Weights of a small transformer language model.
Size: 8 layers, width 320, MLP 1280 ReLU, vocabulary 11971, 11.9M parameters.
Architecture: LayerNorm before each block, learned positions, tied embeddings.
Training: a variant of Muon for these matrices, 247M tokens, 8508 steps.
Each number is 500 + 25 x the weight over its row's rms, rounded and kept within 0 to 999. Layers, rows and columns count from 0. Numbers have three digits each. The size before them is the row's rms in percent of the matrix's.

# down: layer 5 MLP down (transposed), 1280x320, rms 0.0347, rows 225-241, columns 240-319
# up: layer 5 MLP up, 1280x320, rms 0.139, rows 226-241, columns 240-319
down225 109:486495474484486448518469532515486507490474490504486501507497503554509495475446479435521567537480508495506457534487513462481487518478513461492503501514535518476495486513522540478511460494496501542466529526495482447430523432536524501531535539
up226 106:483480472479512512513546514498510523491526450502473532511503458494525526489502502514489518551497517493481471481517549525482501483494480493503517492531483505540511479514518515484499500529512501490524521518504530469494528504483486508465482465
down226 109:463527512503493506533506543527511512514463505485514518497478500477491485544499557494501504553529532507466525473474517498507490495497460501536511449524526484522527493487469493483495476501449486490463503482525517508505485477507533519494528480
up227 094:473477468540526492518484490506533486515489478540461487522528534514487480570479461455482491476481486517546476494534479471536498471484508505506521503534505485505505503493477536472480530467470493449512480517516482533469475472514492486502472483
down227 104:490460496513456522522490525507477492476513488497513535509515519512493526536507490478473507516486492516447491549490525493499536467486513512515463499471541555489489506513509508494516522521495524514473513489492507516517481496511462476503500472
up228 098:479499501481427476502476502453497481494496472444499518497532504508550534473483467516476458545495516536468491521466481539471461485509503545468473493492523485499469479480497479482497531521480474500483467528483497564509477461511475481518498503
down228 094:545490481516493513457472449501533481516494468508483468473509487498464486522524500504500485531497523513495527510489452524535491514501490529539529472489511484503509497497526482468534481473487487502491507497513533473507523495536512463490480476
up229 098:444523459524495506478517496498505488531478497502558507476512428521503520511509532521484534500511513477492518477502507480517497492444474511519507515514507514532498536508537496483534486459490441498532484448528498494556506489495458497549497524
down229 097:524500492542506457522498500506511528550516478466494519539525541507527471508502461438476490508489490503503529526497452520509465544510488490543451480496491539503470505496463496478478491542530503461476504497514465505492512460478503503515505491
up230 106:515499518517494532482511504524467540479457522454476519492486463472487500511500553468498509529507508496505452510511494513498495488415528487499499479451509562479480542499482496500510518472531450506511490480501481497514490479526562542498511499
down230 099:477550426536498495516526515486454486476513537481519522543502487516478477459493464538479472475489477493528495481503515488509500466516507506426496511530456466473562485497506514500482525498466504523494454518502507504528523537511522508501441505
up231 087:516511526505499516524489479467521475523507505523506497506493498504500479510481477476453514520489486501527512487501442512547479515479484466508482488556501460501504495484489495478542515451516490501492491526510472533495471508479480510511501538
down231 096:484483471471483471509477504494495494496526534475455478512474502498499519449525512484496553519477491510479500504525489530518525454515515496513476501533550507484492520523500469492507472504526521477456485507524516494474520530516553507512512479
up232 101:531489481494517502473507473479511500483485481540439537475506497464528475504465500460486462508541486499451521500511498501480483472494520490504481494461529501492543478472488498541493515495514470508496506485523478521499492527491516455500533486
down232 095:499486469481522519516509472484515492501491456480530511497487496466488469514484520502538523493510495554571450507511457462495507527504516460521449502510480487494474502485478510465507476510531513474511507551470450512548519522472484496524489482
up233 094:488512474542449523540465561464477538515488476507534506453498509494484489562509488499514466509507510563478481429525439501515497479523520478468536473505490459486517534516512444496514530483544471487493505487487515523499527507536557493490530460
down233 097:501507486491505484497445515488522506494484510521450493458523485543482529500530530499464500520532524503514501517476523496485480535500471510467498482490531474483498516479501503467476539503461454472466465513517484511488543511523483482534558493
up234 092:473435491472467476509520499511538460545499459505473499516504514480520514514532535514471512516474466470506510491469525502505496504444491529530514520496545532504491468516484512491518543473545477490530474462486507514491513469510476493517485514
down234 096:542511558509523518469483506489539507494490500577527494512472475504530465561506516493507483479504494537483499455495511463460477472447511521502503497480482475478484496477498435516489483541448477531491472512482448520519497546505554490472548507
up235 094:512518497499490489494492484453537490521537523494569535539460505502497474461472483521500504505497505559520491514479571442486465498469554507489505500461526538498449512516475493504505484521495517477497521514476494506502524492539530527475507545
down235 095:494461464477533506493479504513513522478485468461478499446500501523501500534504519488511471467472499483494490493495546456473488500527541504556429490485541506537530512491492513538488495495509476497540501467511491505483457522512478528544480522
up236 099:498521528503572472458474493527462496520522489489499532509509484530519500507509513491532531492482545444538498464469475470506528554467517475502533499521540483494510489480495472473477458450563532465523485536493511493547488474499487528516485502
down236 099:511496537458474514527522506493527520493484544492480488492519477497483497479503535500498508510511458575503470490476485494528530438528495447509452545521468501522495539558557491499496514522468524450507495505499484517498476467517531460463478491
up237 096:468470488563485484474498490554539536475525477511509475515508496535485514508513513482506484492524511549505516506487446517513498505525513517446508464544491482504551530476478506491484511496506456530524478499502520497505494482454483489519507493
down237 100:440521498474506492535527559497475516492507515537482520501452502500521524471501506508459534494464508516475502485507450492490516441464454510505484514440510483512500492473515489557560504522484517509489507521508523492535484498509489484480516522
up238 093:495547498450510484511500511483522509471489447481479526534528485510538515513481487491540512538459516521482498491498502510529498471461489508532487489507538546507487516505491518498435483472489528497482503443504516516532505489516525496527540571
down238 092:506461495525479479496484483524493525549460560491529476490497489483522477541487477486497473461558505493534515483492512534504522510495509496492539527520458456482527487494516511480526504543470508529440513497481568477521481529489501513508445465
up239 092:466492486493533517508505488491503484535475498551488449467477451505482490529533491491524494506503483492547543494522489501453474487479526527531497491532478526567501503462484493496496535521498488481436532506482498470463540461537506484490480497
down239 086:512517511460525501494465499519501513506473521516477495501485464533508478549516477503500518479516549476518483509484511501515530500511490483504519492515520537481512532526462528509505521489502452530469482507498462487512540533527522502467509487
up240 111:531437556546507518557485483457493447506522490526510495523485498481531522515477510485497514474494568547485528481521511502470503502503526517507493480496523482503487482489483479515471468492539484506523486528463516465473467494437445529466488475
down240 107:519472480553499513484473510570509517510467514534541500520422466456501506521468539510522500520545559496556542488545514526500489515512473502486473513526469453465472474493519493496511475517486500484494491534521519502488481477459443537523510485
up241 111:498549528485541478523443518480512520511498501522497477499510509501513547501533534517508518446480480517493521491514529505487462493511537551434533487535518489490499538476490518521492471533490513487487482523502503502502516479529496472495491461
down241 112:489542485514502514549426534509506488484453428487479492520525460515481468495504521481467552509504523442529507488460552495513514538487524495450468551524506459507481526471462535495496503519458496487522489532485479515519503468484500483522469508